Weights of a small transformer language model.
Architecture: RMSNorm before each block, rotary positions, no biases in attention or MLP, untied embeddings, normalized queries and keys, shifted keys, gated attention, a norm on each head, capped logits.
Each number is 500 + 40 x the weight over its row's rms, rounded and kept within 0 to 999. Layers, rows and columns count from 0. Numbers have three digits each. The size before them is the row's rms in percent of the matrix's.

# down: layer 3 MLP down (transposed), 640x160, rms 0.093, rows 4-46, columns 0-159
# up: layer 3 MLP up, 640x160, rms 0.0901, rows 5-46, columns 0-159
down4 106:439505488419457568470500472507514504498450553470506507511454521449465559514555438522487497577557440536528536486521476589501521488487483488556466503452539536516566500469498461511465516532446548525594444543530588509524441491389596476503463446436534508518520464466512501516455488539476495546542472501428510495491550447477462564521572488492484498513451483435529553543475498472586537476455531516500450500491543497489506503526502471582454506494516540407554477561507528582512494517484483
up5 030:572507485504504476504374423505505499481515584563551609480503517484399452499431500572393484506490492492501492485412496512495504506583496477497480493497489498491505568519516508518484590508497411516498441510482521495441490502452443505498423553496500512507489508512497499599493587492564498495518500489505446484498511496493499501514496577550452510495496511484517499564564486496434504511502558495502505515604564430523575496500496513511510498504502523583489496499494507554503500511383476
down5 028:497489500512372441505518509418497505503591513517501500521557496493485483520509500599503508501551568491551507484596516448510517486502509558487424554498494498501557504494520492487503569508497514492493476405495497494555499512502505495516440485504518450485505506446513614510500496594484505556451551441489492494499498519508548486499503415488558398493440516506416499443556509608419498487434514491513428500434508499506498492489505504445503574515503505522499497504551491493427495490492607
up6 099:456489505460489487562432532394520609512517537461476549466514488477518564530476551456580515498496453438435559558498509532462477489518458522550519519567469491464471489489499462578547469464491506529468523565516507519589512538498504442530459522447498580520497438524459487549487454564521505515485519531466423484529485593432476514543546465562563456478508474484476508495556425496495487587512506500575446498492596557518517503461512518520512529474502497524490478533415528450463530509498503
down6 100:453528545513492543407493499581505463514493443542491483496624444490519456613451482549522454471479455524476474508526479491507479485521525523549577489532506439514500540493506493432431505428459451534468544484565488476477527482544448531549455511532482520440544560491574518582544485510445485476555456517495496563577597497511456589498496516490485533473481546513476524458495480586512482528484506542527488437558463466501472516526519497517528486470453462406537530537484504529469488500502571
up7 095:495569422532475446480487512530483557495529551561486509501498429474462496466473538497477499608632499507467475478532537509503488532486486513454553539475474540512541476436489524434499495453522547476564452476528560518484525482533534477553514409508466478537483500478577411551486468507498494481505487503532509459493509530577577483523478454460592486473487440515475533497533559529565457557470411517495524462455497497547564512488445504493456514489596476506425529481488573505488473562482561
down7 100:475499520495478461556507546477535477560483503493531467547487535541542513518486461467491532479484486497432530485493445543441455508490535544453510491488511512522475526525376539447502530429519416413378550504498537469482469442517450567459488467470518504465508433574441481522539450514445500462533536482442500424563542453519472489529501473532520491544537560459487535459442567496543490501432572433472468502399594456521534535522530509467438486510482482533520494546506493528531491487543526
up8 095:473467498460472536520497434518486516526490440557478595484488559449503467557523470491469493436524485480552511429499479527517559591500467466548550590536438480455579513512523493458470506501508512559512530500481511494578491413544539531460517473525536500541481493541546496519452533538503480544533503566540478519502510471476466562564451497516421506485499511544568432568520564531453486525526522486535525542432524533493503539480484536479522409387547505582523474492510477541577568516484454
down8 100:530425564464526475529524580509529525522533512444518424494466427478526457510506453524476531533527494611412496512484490476496540524507419436469488529528525553477489443477498457521561447452524450497495523478534438469539495534525585512474487524485517525499467486394513527532519486448452433476541594407518512500478517547493555467479449548528536442462509534455527531474487453432491500475505461442566504455551506477447526510497588531489479527431505499568484534494534481478446464559492544
up9 118:442485543490477510523481494547489555367524578416528547559569529415449463564478497530459524469534518478460464504494457556485485501521518492469455522491511490397576543475541498489442464416542489504482532469518490510487561486464549470491562493552468523466504492497519446496550516539391495501453549524452497431447546447474550538449494489458497541505537501501545482485440508471464499535478524507450505619464560521495517470553480487537517521496466518455450439472500440547538501502479505
down9 114:546432526478533556504461523536472503507467445479462551565504588421542464443470496511470526515508445562541505558518519545501511462507500471474507501474431563478548522442477456455488463443628521537553544540478409598534544509550554526538522495557491483440571463436493475507529512572444491549517538511478437543507531478506550445547570518512453445482501480482554503492527511524526438551461530536548474453490507571557491498512453508516446497520509477504517509512522468463521417517508502
up10 098:494604464530558484487554524449548530487506513443483469507516490511511534527458473520449515449537476511487501472496510457548572466487558542577471509543522526476459504547524536574422556545498483534491569504541454498484483561485495563391519466465483475449519446452486442465524496544477516492433520497486467561555429458483399569495538577486489464515440524569536530518460499522534520469462499466470520584482503547499540532565547457469497534526458478524497470580488443533535523485414529
down10 098:519523490492502475495534465445480515526502496467492445527531533450523490484490531496615520515536468518533484560526491489495501563512516461551452463425486481572552544421500456473527516464524491546547402491542455514470506451412502425424431454466507481518503553516490572480519397521497517520516474512550504531536513516510547497502417481506479478481493541544455488523458489449449478501444567454447561454496586536540489504513453446505475548514558503511532471403485562474508488566432581
up11 105:527510513450456534530451526540516529510518509507472533595500504545537510524470464537476493560532522513545541523525532471434553452498481411552466553457488546463437505475473504469477518420482519469518465520554549489504492491418445501494457502522576489501480562520490493472484516482545544508479536493618496468467539557474548451550536538530537477552482519457497503655539534497552492537438477563554446421535487499508465505449529497531498576500551507537456473430455541468527489530418504
down11 105:454493502468488497511522507448540486473480460465547505481575488594493548519465478491502544464561415525500408524468420530537520496541498486544492466497469479513413494503556474506505507521507476508544487464451520490473534541474458455536520518486513551518414544438533480412495481510554429501492541542460469480483470543548418510541537541534439560455514550520543504550572504542531509497534508488524473513564511495540501513481601527469457558510561509464457394489556496502558529564389492
up12 089:539477532474551481525500575478556551481528539525461566572462514492472445483453504498493547495499470523481470516484458484487508438503501508491506508487516573530457483551518546542578544464504512520499542540557492489538505520498433433537492453492474490589486495487541428503471490487424495442508482494536437514409447499526401561502506552510464456518524539493497484400546459540471543524484597590490425553486533527509489463517508600431493584511511470562473507470523469473566525515435513
down12 090:588496498571472536509464422570458484443543510503460549469508541547508504503468503451529520502481466497498491533532451541479468478478472515480540493516468467487500492504517489549567516460523454541459524560565543496495462503516518545538606508543493427425518584546455500520483493499486484418418448523527508471470528462465437524490495537445561481588477540539437489459541485466508523535574466462463515472438590534518501554530496531533507554503474438521511563511457463504603558491420485
up13 104:471415479514520514481479520421451497498519495518502558492445471520500461500501552452536475436575495573363564583519469513463487441452443522468552493548516471489552498498446473534479495457460441503485473523492496530515459460419479568446521450472527431550433467511486466585502531542502479553495450486479475483520544538438485506446474519567509510518466499498550500508434563512532504598447529503514519429532501525523545515501551502555447518479491540559517545541536443495519487497579488
down13 110:501553490501458536519520505469530485560504515448520535468523397484502438552541442528470469538501479468545503506584497488517402551551566497479459460457448397391389607497483451467496520436492519513511482474473504508504489554463502511525470508434528532557439473467569453510525466527540501465493514397524510486495480452599491461479518514507451554480460531484475510568491506528494529486527528531455499537495412438507487559501479510534499458478452486518463543513459488506442525487545495
up14 111:469566587496487465495491509485444538435487436458511475490514502441509466529489483551487449465544480540492519512516468491496464488560516453482510509574461563462508527535542483468565563475560522483511513488527511563515459533452541534525492491427507466439439465453591496547486444547462478527494562508527466419385519480446428489551444460481497512491474459537554442478450573489466519488472447468530505531501496536465461469524437439437483436484538464513463482576445549531554538521570481
down14 101:534491470433498485514556464509476509589493545527427487576453504489522511473501476502475489512486495485501509527516545524484529504513516515493501547432533545602529557470490497417441549532478509517541475488483421513509475455518526492507535521475512534533513480572441505568510443491419406544530461429507535566544606502544515559462561544558515552441495545465546474519429454457567453495509511558517453466454498494494427464494418535504538474502474496493461474555593474430475488485503521
up15 101:562513431516462567497430521516475588515498469504504489505468479457479508438513467463491483461541507500561476479476475495548508501533524471474416532470531484507471483467517492540463505511507451541465580552552406504504481460448505464491487517499519485530455512510502468499544456544511542438586539494423549508537422530518438532442510515567502407419527543547515477500503511528442505507544489501415438538398482377454508459440524478455431553445473489512473440492514482487473510452504507
down15 096:484404471506498513540523500541503482495529494590555486473579455507465483499481590555462520483565484519432477500540514466503476512565388477496548494487443405574520507505580518537491532516538570473444512454547508504431514529488499497480540504494532559526426483497595444568456419489489523484534566514470437495510510473506510583477504511468444459549499404474524549508512495613484471512530465506503537452510498538554428515507492496509527536492535524556510466486529498497490476465489545
up16 104:497563501494487510488449466530490480564494509561539449512479502519482530496559493512474535559573500575531464481500567500515512544566462476436531502567445441557527472549453413523517517530483542520560525470479516538566510521537438543547452462477508502470478494496512475461565553476450510463483451541450506457467512510540519523491540517391544500458548483368565521506423453562503479507527524530568482419500509443467452497470483530502514416503528406463473491486497570463503538505468503
down16 100:458509466576510577494501556507409469450521505596531529476516455441440566535463449508528485534498485430508342459502552509520475527559520525471570445464603472499541469509442514500501506485478520476525464462559483535475490577477550512470512489474450501532511524494534537500494461491485506458444458532486508498490514450451536509484474542478529497479528569512461513512520437461429536462494521501468502497534549603535504448536483455470453518542472505526531483548492555532564573508559557
up17 106:464460476483583571480474446480528503486435458496583515519511518545504483518536534463549455424568513472563553503466453507530459513487472443454464524540428492497456503536520516447459496436488459514519520535532529550492528552550460462452547465521462524467526456480482464432513547474499491487518556563389497433474591526533465507518431537411537526483456613516496470468465516484514532535550482550573481478465518417471507491485507477515458471499444515490512486491561503534452563566505465
down17 110:443532577538427434503538453475497546544487474447473531391462488442471543469533500532473516462475494507489464485476527491466527522643512496497532500513466500427512522515468521459581466542493512502500524487494547556528510501538499479507470569547488561509513481558439444498496486479443490513479467519474424494505462463492499587498494541517496550466501486359456538528519486461554538565507457423405499507489457499528559553474549509574478475480505577567480519521528548510501527468518495
up18 105:538540494550520478520434561481454556523510491483528562498507518501497461553457543478543543490471499560495511495486584502521529457524490480482509424494533545559470573463497529553443508441488439482403456485533448533511497457517464562515569457520495477545451494449525527472504501517509549453478557525478525501553524527482562418461515524507489471619485538603487513490512492476508507506480589437450484436491534547512552583561481491552470540528523547496468468546395567529483497530535476
down18 099:470549442477414480610517520461456512550457506491492461508500537538532477471509429526493465573527481544538505467504435460438485590548458478468580454490467381472474523493507467487556503496513490522495498549544558550481508515537516415442536489508532495472485508532577507455466605513472510497416513548482538584533532486529490506495540514448551453579542505543554530478486489537471470519513480481467583578555466531497524484463523454433461483464490535521522548527505503483498521457476539
up19 102:403536556537513499534479562501464528520525492459523454484521539544494431514481490546448473458541499478490406471534503436454476527578496539574488507531506475542493523509462479537549533515431512422479563532401493536476549578516478451476541490524536460481467497558488501461399546526432482537506583581495449495529507471562434496434463459506468494483524499561512488557461513556492474461571495492467569464483493511513537503520517458498457458495489479578430478540427459518511495508544528
down19 094:486501543471531506487525508448484535550530507489479547513455550522516446564537566545472436453442520553504439539553486539478465595507501591448494549472595514493549509454506553467509513458525535503550511447481529544476485538510553477535555592545542504507460436457525603506532468515489492433492572480520510466505433516546510534451537471549454482494468501483486491560543456481531512507510474522519491526562399518570456564464490549494502493510409521451450521535436550496464482511541538
up20 110:559535527412490576510480499506518513462492511544480535494502536484453529628510487494486541495528454577535501492503488519527426495440525525527550455554499484510531525551505477512476496501544471523500533489476473522463450586529515489555481521460538553517514441529558474408410519517497559445471546453428546384486489542514550513542500605502501435487519507475578475453556523468482531476477541488512554529532452507552524495566571563496542485505508551484542569500493512547509490542444477
down20 106:521517457511531520488500459437498530566475502533542546466522551411588500485487533522536578507501486477534508483484469532451564500480550533468483469593458559513525477473493505444496548455567479535450484474545431479536449474484434513439467489476521477501562508472424609457507463517450480576507492532546542536461555424497465470469526482457491485474441509526538494503517528448447499493512498532538468417492554471456529483530545483570495461520534469505499545447521352531497546464471510
up21 098:524485435475524536563471546590465552499512508536480503506551445529542406507558452547566495514533513491561502500470467536463540515484478500411508502592470477435456497557577521515534496501539519505535528457509468538485565472465524491564497445449487516528502503505467464552512517567540494514485498480362489406543517519544593485513524543453465530444471538513489512474501520509465482438439512476474532541597495555470549505485471461542434553478462517451462509520519465487547519436530505
down21 102:511458480533460520508545464515496498581560498545472541550440541463540524468456526477487507424518498481440538549492513531523512522482442525466488428473463575513495441424499469490462498492520440507569491533527508535508599538487462488396483429482529508483507512552474553523454414496500605459501441514546481579503543496454541515486523485517452542484537502536417608487459470424560454479489507500555465540531545514543500529467516494504552445544522558439513503518476528543470543463546503
up22 104:516551546484488457524459521481502527525540390513526508561506509461485511537483431550413482543480455519493492515562485467437459544530518446475504534536497507506510483462456495515490448522474553543471479543508483491580481516510512551538482559507488491514494452483473525404500514465497508502488520495484457439525452422457387479496462500460539400483564546483497561536408510498449486527481493568495568509449546520530555412444532483448557567513565591549499500450429536507474493498483491
down22 105:459487522485488560525464561514551499494457463577484518516473567544508506477528503540509477486485567415511565511515501496434530479503497548508472558554498528597502470475601500484446560490544494465529524565452516567509516496447479490416482511471502482551524475564526520483448569517502528460558457483533539500459501513515475490541465527483406558508493478460462480498538618524541508430533535509542521504507525494536528467518552604533587468535481523428554523531437475549496528540565530
up23 100:436478533416515456493459489486513495470462515497543547532450544548524429490621610491533506449444489423536586558454467465524473473593535525539541458493505516525503592507485502502469477482542384525521555488494512499468551537490501494525572449438504573553477503447476536513445510466530480538389509502522471451490563526441476458509485527471516477437501446527547535525474548445457528497427502529528497518464508457520503510478526536500524465492516496530530486552515489496488449519521463
down23 103:610458572492484560502502479521533507570538558514537475516581549559471524563523427511456513476506465515494425515560565565542472489444528500512462488438562459531487495553516469514532486553431508528530435516462446431552493560492512459503523513486442542464442434493428486471546525512522519480500419506468431503496513505488520543461528491483532532475521450507467519481510475481525503537598539515439451511424422526526425452521440558469533483451506547500506463504554541538484477521495540
up24 098:482505449563508464511492483514525419496505450445514513530470493506493447528461479525504532488492458558509411534473455482530505469460502499532510529498452538504538494509438508584477517575564507461500470423447502491461544469528472485524512512508507552532547438569590560482462495497430471560544495485489435480453497514556527594515452450591514477481525466539555472548477521502448524596460508517473544388555510512566527532500517532512475411504466487534462473493459518543502467570485408
down24 098:483476481483520595542518506541522511526506517509459551528530547591441495532502504508488484471489520488464491452475458522522526463592472477422473487500524588524511476460439521423452506475452509432448525464489494492490510446487454493481562476423536504478480466448487452475525485491530517545527557484458483379562516476507465488493546551505475531497497463528475590475463421578456590515496545496383464511475587481532521482516442478558542554447469467525547464508464479541540545491502478
up25 111:546512534470525497545489432505546545563570528518555462500530540591486468483473487540445427468512496522496537504470562397530540543535446505497520526467485475451494458531537494478523529449531483567539446489443470450510564506465535426547474437513549482555585490525482435401517543460542514520474409467478542502497505446550469502485478475489413533553584444559477516512468511538487449480514488480507547473468497589463491486453455466444520476545537449481444444507506544490520502482486501
down25 108:418545504537430480563464506480459500488519439414462490533463501484520487490510490494461489529429458521512516489540445451576433484489518493482571483503604416494516516527525490480429437490528459546493549516496479503505482470485533503585479512465529521520428473479494502541519516489480482453543546483456506456524515532501518594590538532484482544471533539510546419568439522433502435527413506486495482437507487500582497493449495515522408520511527503492429539402559518474435515483513498
up26 089:543543441435532539495384405564431498504463471522514504559496481519492479522543499454411527485447530554527475445483487592499519481506490525555497531480541467450441499455463509509562490503469495492555532473500518488533433519443478402538477518492464550512472467451520506537529499501522529490495543494543449447472511526528503556466480505435509473515594534477447511448462533491497507491601556425483497522526518609509499579463578509422497473500471495512551490518421488485483534494531510
down26 094:456539573479521506555506469484478515494475457593473533494495554476460472522530429434523535476570452511564503502426493554481496470496538428524504524526513450503537524437441510574494567480510526509520501515506541493441495565502528549501538448500518484494586451467528508483543428472453462429439503446485503552511474451455548540528551486458509483524494423527408528453499498577515507466509472520435527570525490589531479605445492523442472475486519484499577492534476504553486446540545480
up27 092:577540519556501390562513581447492596558528516547511478487445452587587516466503496507525527484495476473522486563497473549483450500533498551444586450492489486518530475491535500467499552501435500483494552510521525464575503512468487479549467474445443568509502536485509494547519479510516547463450510520476488564473486507508464545518495490474534397485478511474519425492507491427484545516576451526530481521544509451500590432539545465529448448448554529522501509471531475451547529506412523
down27 095:561490521493494421484506533497493564495536502510454533459457458504512552540567459471596528548539502483562511495503432486487531481463530506578471451549455427506482457530484504545532479463519570498519526466503507555524492512496440565434561589570512436519538522478564487511520502448496480538511504487430583470511494493545446495516465526477480481566499497499527416512539510460529434465590472485559459446463506526488473532469596471437478489504472451465517413552496468513568531497423509
up28 106:469517541493519584493528474541545516524431507477475511479440538550508436533463481480458503574586475463486583485521440582529506500554498525448444485515565534506455521571527478458494476440580434568526537549480490440495512513442454569488433501514572491524515446505511527597503524478510513489530538487501599487482480511520504487478521540513553459462486464501502526410433506500451498458483497508602523512551456513492519475490509520545523519511452544455409518513486543451484428514441455
down28 103:479441558451496489499501529572539485540510552495492521548490473568540439530578473484461481499517543470528500530569557484469449508505461489494483499466451460535488574440449523576442506525460477473505405469460479492526554452578463374462502463421468587532491424496444482443489514533496466446508420523479540450559527528487532531489516482493525602519484472503422530444523453509483525494486553494461510515449495532519496443502449540488449508483541460530496465453539533463457476523550495
up29 108:488525545523504508578478540476509439523549534439492521465513450539547514535534500493495528504549555520546503454446492537560452535521431553390504476534577496436486509506504456447585533499548468459456550516578531432567452469502488544542437510444466564436410478463541527466494598509545487557503577507505478500481489496516511550505510502556481474544470529474402573516440457467544487495505489498488479503502563475512459490447535542541553555536517464535511509529494488507462468541441496
down29 105:489433535491423446488438574501455543492468518501522494515527524524481513461543560468479443492455484574467485491468527515415507518523543525544538537483512473478438479437404479563558494578464472461445490530516521559514514419530532535502557456444523458524546461553521499526522532488520556496552531464438443435445482506519507492516517531538512565508491498504441478545505456510551539491465492556482453649462526439518473425511470459451576528492499469474430489458492499503530532482512544
up30 105:501474496494504508495439509504501500519500504533502516461600426477535552590562477554488541548552517431483572517455518506529442432474471491545533439535456553571495511530479486498480406534550435477517501469495512469548543559500534478497539476386495548494540517603479436450502506439549466426485464547478570480463486508476498508444482567478506527464411492483545528457593526521500442472493489486480572482473548468534519520553455561490479494463512524458536511494455488500481501503489570
down30 116:484544533443477507407489512531518460552540482467414512548483472476410586540516501537511524507549507525504564556494509557514429518519460468534518494534537504502524520472492446514495501508537522493550454523552489473479488579484477475552599456566513552544480465472490527503546414555489492417490461487492488498613463461500539472530632514489606465515470505551456499491475438529517482509525491540564475503581466489486525558512499427491471537496515522474529460555531493434478519510509466
up31 103:528569484514470457547516586509512556534480573520543526385537506498494500453449510482492558479488519549467438444533485564532419532529496481509506537493473506508512557462521473499573520492550530460432509529535495487557504522499425431463412566509488569473484484488515463433451509533515510440554485426499497569481555437442489499472518559575515588539540536534525576508509518544526552517488441481545541445533502473490518481507546490516528594483445476514512534479493459479524469519514433
down31 095:501488433502516519518501519469435534486447439622482474531426440479604512486532508512476548477452490468557505528476576504495449528550527533463504480562467456525533537508448482465477511520454452546495512501476461539529467515542502565506530544561564503520504479440518558477485551455499513485524444471545548529413488520487528510549448529486511476463493502516483394487568484414437464449479510483480512526607474448458420552483589506445475466519539486534455482528548461467490473481500520
up32 093:581546535510579465482495515536506502499529530512445520478462533561464520478466489464471523454461419485507523460552527503572556454526503419526521492487498487434571492511515483526505525535527530482538478545499497500554482442533493565459491515465473457522488447486496565447491430488463524485560447492428493492471522511485480528491377560485583467524539565532522508466397567481477485542568494473508515547521523495554536523516572526454534632491502524545581502516464525496549508499466433
down32 098:513480497525542509549524488544539523425538542512513475459541561511559495494481495442478516532510508532540558520485516505569499538520563497526528491466427520515469517546510594567494463476514547495554458436482555535415498572432437469564559510513454586513448523502495485469383458507528471501434517471515525533565467485538541472507488509548461513480548476483515445510475513462459506426469497498427492497456516467559467438487528478507503462537430507451542532454482484550409526554585554
up33 094:512535455542510586476398464396474455539476445437535480540563431516481477522549535504481460445544493499494486529454463542497521509504450529545450448440503450495429518487508503515504422474542482506482480506507495493511484525590516503462447518568485548465502469545476444509526502511488512565533483524529539579560484515470463475495510473515467451450552523528564465552532448504468464507524510494515518501443483496449555431508446594481507500427483510482504499494388427470472563547430438
down33 086:507435592523455465545500500442424421544474521518503503530456587613552496479544533568414428479480565582538495444545493484541502526457496577504450537527507516566456456490464448500498490527431533513469429507505493507480490494617557537491508492520510525500496522457461523527433463564476479536484512542417562427478545443497462448480511472491471521503496561494463529535512499509439500459484511521487450495508536479471482491524489503486523577497489482459480488504521485497521521421413508
up34 100:478535477474493531536425478569472514525451514479524448502543542539566454520507467518472431529521492492507556489432516474494441527564452538424592532528465516498509471560523476538429512427536508528510503482545435475517530466557545434489500616468490545494397449533458435484474465490517541538435517504477525486498440500510457463366508496445498488532477455539461510487556550528445484522478519506485583424569562503529527549459530501502500504524570489474533480524484507516503501508456511
down34 099:488532492566529542387404549512442523444493579543512522473480485488547523492480444522509501480536483522506424492503441482501494442504503534538489577415519421507491533537483520475497544458594548516501587431467472506451496479511519512516472535520490452491489565454528558517569498513499542479455546474586462501484505464535524455499572502521471546458553484536538478546460507523470553489493561474469455546472535509494535503534411481539562530524492527526585457452469449479416462526460497
up35 103:534489541477410458536422533476479535447478525553492530492474499457537511579581467507513478453516524459528443451534528514463497517461508498433609521498403520506436456479555396487534470547552489531465560433484470440506483527457556485486511495491521579457481505490528490511522524514586516505504471549549476481492542527480459511516453584510506473476490480429483462535457548538512451509459565499470570536460510436545521489561533497476550421507519434449465440492467519506549534528482462
down35 098:450493413506481516468489500532445529519455546513435503451483513505522429547499504500531433512480554534579483503532528478471491561510503550468499454547513495422577517469509436482461554451568476493610568513532539565470498530470500551531533522482442469510500514503487448525452531458577513472503450505490478566522481505565497468481593532490512502554563566528552545504470515457519416493384503549561492460596515502466490521473564527482503526491516538508480525575491451448505530512506537
up36 106:496481507459530508466496514518459477440554515467463509447495478494472494558532458462444497518546424530534502481522500487450524503515530490464403422520485520531450523393473460510514462513491571518506469475435548465501505483417491453570403489459630512515486501485534479531497528539463478498539503475485487516501521525575457541509456498593509417466520519515542470562471539505426496501473482530553554439514590477509469534461450513526593509459466532551495536570502578532551504524496537
down36 103:459457480528499519489518521503449536486577466449532547465463501537578543508498508461520476481503562549412398457581487556504509522527421442505520502496487470584501496523483521541538495490483524513515473498541465441495484501533541472509507486592564508562587465521492460576567486499427534505457525476549522531509508529419512475478415532489492520540558535454474508451572521527448568500538488476495525452451452543531468552548491492462484478590487421468489582572462518499516512497499523
up37 102:500535541470488529473495518518521574475437495507546435540546491575471475514453523526508518521523574502482495531491499524446499493525462434464473536549468536585531578578586535494534482535436537504449548567511506538520461548450459422551477449527519527480474512472511470496486522485474454481549516518515516452438500557480534407580479511521457470517489481443476506499540573470456481520535454507546521543561461514477469439566451472439473452493455482532490572511438557501603541537452456
down37 106:530468447449506466452502520501529461445445540551521540400471521513527450484463570553454493500486461452518556475444499478396487533536514536486556541553495500522460504476541484527418528525494452416493448592445531508547464487494483561523507518506472407527442585389503552468463477506538498508556482481502517492531519478518501520535472546515470447580531461512524534450545507477492478476486546531521494490496471467492478558511495476525516522574454525591497578463524457448590489540498484
up38 103:450516394474496522509435565535494486505530514451508517499465550483455492560523528540482539525525559603521507479489499536471453427530523488447474551435566449571540433504458473414492510497450489452473519479481476511522613491360465512510513524509496478509527480478476537486435521475494534584519458425523416513505438490488501429570508474509571478477520414454514489550503465481506413505530516499499509538453545544536510474487522517519517485536476498505487443516527516506527426462515523
down38 106:420507528551543532433541456528494495515431445531482486429519439520533529480513469543515503533444457504475562520419441516426488523585519472528457477412521507501550479434466540489451518513525560560550428455491487492483477519540538492506532421503537505579427560517523491454523477462547502461579479523501478566462523514519491527540430509494534522510431567516493507504458498500524438498511487582445491548520485522464492591511535466449493488391507531517509502435550506515461454534515467
up39 097:482518525510550491550499547454500467511517549505447528514544490465485520477492637582460447502498462440524472492523470561519512485492498476471474454515458519480544452533512522584447568547488518514455521504524443514486477474535549517486434585474488469500417452558553491525617501477464468532512492452443532494445526494495477437534464622500440498478495526425478474475418478508517438511467563495493504511506500528511491487559514559464467460550543473437544571531462448504478499423514503
down39 106:501382572559527434427532502524487587551612539513496454499522499534528486521451531457484524471477498419561496529463540484492489485478533545510542511440521410485487508564597453473529475537496523515502527495483481549486493525537508483546608393524547504527512558502525511466547570503538522533494586484525445484552426433493516509493503490475546527466480484544471481477480459482422479452547527462533493477492480495441463512501470544541520515559470496475597543477496508468489466509499506
up40 095:427549514461474480541534562491552505451534472546509476525565537424499438542558576482465555538522549474531527479480538509473553509478487472458507472508514570466477490629522491428499512494460514559474525573560499525485521488476514491419510456393494461550486513531563481506482473520504480486515484495470467543469429558487528583485531544461467461489507552534516504519464498493506509447542503504484513477511514507444499480596582464458496547432498511571535563509392439563509500481528518
down40 091:588529563509523548459508451543471515469511412567506467476489527445561471500543494508515497543536491491526514547527442554567517461462504470542573487557481515585422495484481528453476505374571519474471511515468442505489470468523402483416495527541453500509537506443531566495485454515487482492498469523523507512503405548567460560598492513476479483581473512512498539463520532479516538494541514560525506533541474506537464527492475511490531571502551477526468530486468500439520467455539589
up41 099:550422465463489485481534463548496489498498484564595550513424468565534491506530545528465438481515515538534548481464515483526493529501576529499382574458462531556535539483513506461514471540535495482488489542553469484499522554507563541554556423480449568480536501537451460481466471471522516473476511473533503392502459447545489510454517514525514479512479487482517509501488530482588513424506439469570504535553504526475457596403425492473519496525555493511514540496451528414491537520491452
down41 098:476533474541539504526488571468489559418445474467487429572507509451475456480485499504538529534508509514564514516501470524529496515468458564472555543415428493458463500485497520523600540509472516456477410518449492507479497468512505469492488530489507483543455503485511556480513517520530472549588540436487470375518452516486475487525448525479471534425588502485458477521449530510505434480516488552481558519521479501480531450460543571551413506445446469441468441519471427459484557527427480
up42 098:393547456514538537502485522463504481513440567471458481492501438543448487525542409518542497560487535446496421495376559503476473509479506450488415501415510538527536546447448397563414517446510496453493425491505538495508455437443513469504477498549531510520546482452514537496437483491490490442507582518501479467551491491565483493452442471501536476533512482553565466515550515458459517480492531501562525477537541534502513519490534480472493563517534548527479485455566502501528548503510545
down42 099:560457524526497556564458475513527484483402476477497486499480497465495437493519433471452532524501496512469503462504491512499471395489497514504545521541472477539498567524525546496537440479407554550513550497434487503506552545462451460528437554477491511542523535499498400480562516573526534515473432531584480524541505537365446514562502519421500552476500491438458525531463435503532500511508487538435519474480430536478517408526519546519522520480501546502465462466515464522468498470451429
up43 105:537487474517558507508466562546486474395532497538489466435495422430437488490529520533463508513499474443526466420490550506490505522538459494500560478633434520502529453442490562505501540526475443544476503492484458413485476521472471530489530490490505476527444487453571520536493499443470527517389453515496558510505585461470535480482541465479512513430462521448476397564451440514486518488433509494475436511484459558567504496572509484482469500505464470517465479478504552496504564451478477
down43 105:531585549567515469509483508529437427524455464476526536515567563476499517510451433507513449504493510550487511529593470556508476513513528485492412515464519498522532528575486510501447473491504487492498495443432571545541559476512501507506465539504522488498480463492500501515476452572522469435550533511427478479426484481496504501499421481499497448553465508611554424575429468524498531522470500471533599543514470507449483403433497487479510414504562475563457517480496449512440512528512498
up44 111:436508500515532433511498503524562557514551495561517525497498541499531480517536509588481533510479454524448544434508540482572514444491488411515495484503451518572523477518494513554500445570548523439518529533501520581542519500528515479526513470517524450555495458451489482452537550444561459505473525432445555475477441465529500560489479498484514495461458460529613601480465562443479541550470480430556456579464502482497530516536521575438527506540526547432500495460531448547553477496484475
down44 107:534520475472505533467502485529488517521479515413483568522519500521454502492491485495556431394479553528485455469464464479523455491545472517422535544608557492487545513462542504460495498408477556532439510548475487600509524557527495539525492533512525455446457532403503475521515469502528582484514500485456556446454459485440523464558493518534501555408551518472478460475494449544443478570515468485500507523538556508509490518544513406446500463492488448459568451450496520491542474492462432
up45 100:536626502504487481564487414486541645477499550559490513513554517536492528472533537498507548534496525442524481458543514467504500508501533489491484457514454489393486459548477506521465459516508496502484479475493450482552547422489511494508509474522490446448486449460518535553437462493522465495515506482566601555486413508435545478430483494471528513503536501535508458471467474583559498441558465504530489483465443499480563430410509450558469483501513539481472494505499513453505578515523552
down45 090:523469475476437563512530461523443540508479517552450475488425504426563505513522474493515489509483514499552512448524533482531470414543496502476516553470504482532535541460475572534476527452523548542472533544514551489553455490500484512491517507492513597518501554506487480540443498491528463546506524454474527632534560500559564482345557509489523478585479523497449485526535533487464499509527500522466443500438469515470393468503524496496522454508473492590523572530509433490564523459526526
up46 094:487496524495504486528537607461491529554551434507471429470558475540445444565551546546475536453523542545452523559475443542568501519497463480530430555499484541543522579525468551594471599426554459548535509594439506514462536454501524510535449505555501524508473460420485487477519523532509520473480507534446482478459468509561453469490479523506497428476528545562454538463473542488484469548526495512490499467516469507520480554496539454523551540482474475536453549478517490530513483507498610
down46 102:545487502538488489467514439451451547500511532535443457509484393545511489452553523479525521519532456548519472502522495437473517457483512479483526529478480456476504461484509605363477553450473514490461549455483427531563494507517507421546476530496492524480528539504492562481448504483495545462508476545532510538500544530439496495555491466489490435493513609497525530492594474505615489517541493454494469446472555475488556559517435442446527481422529529574462492474527495444523495515466453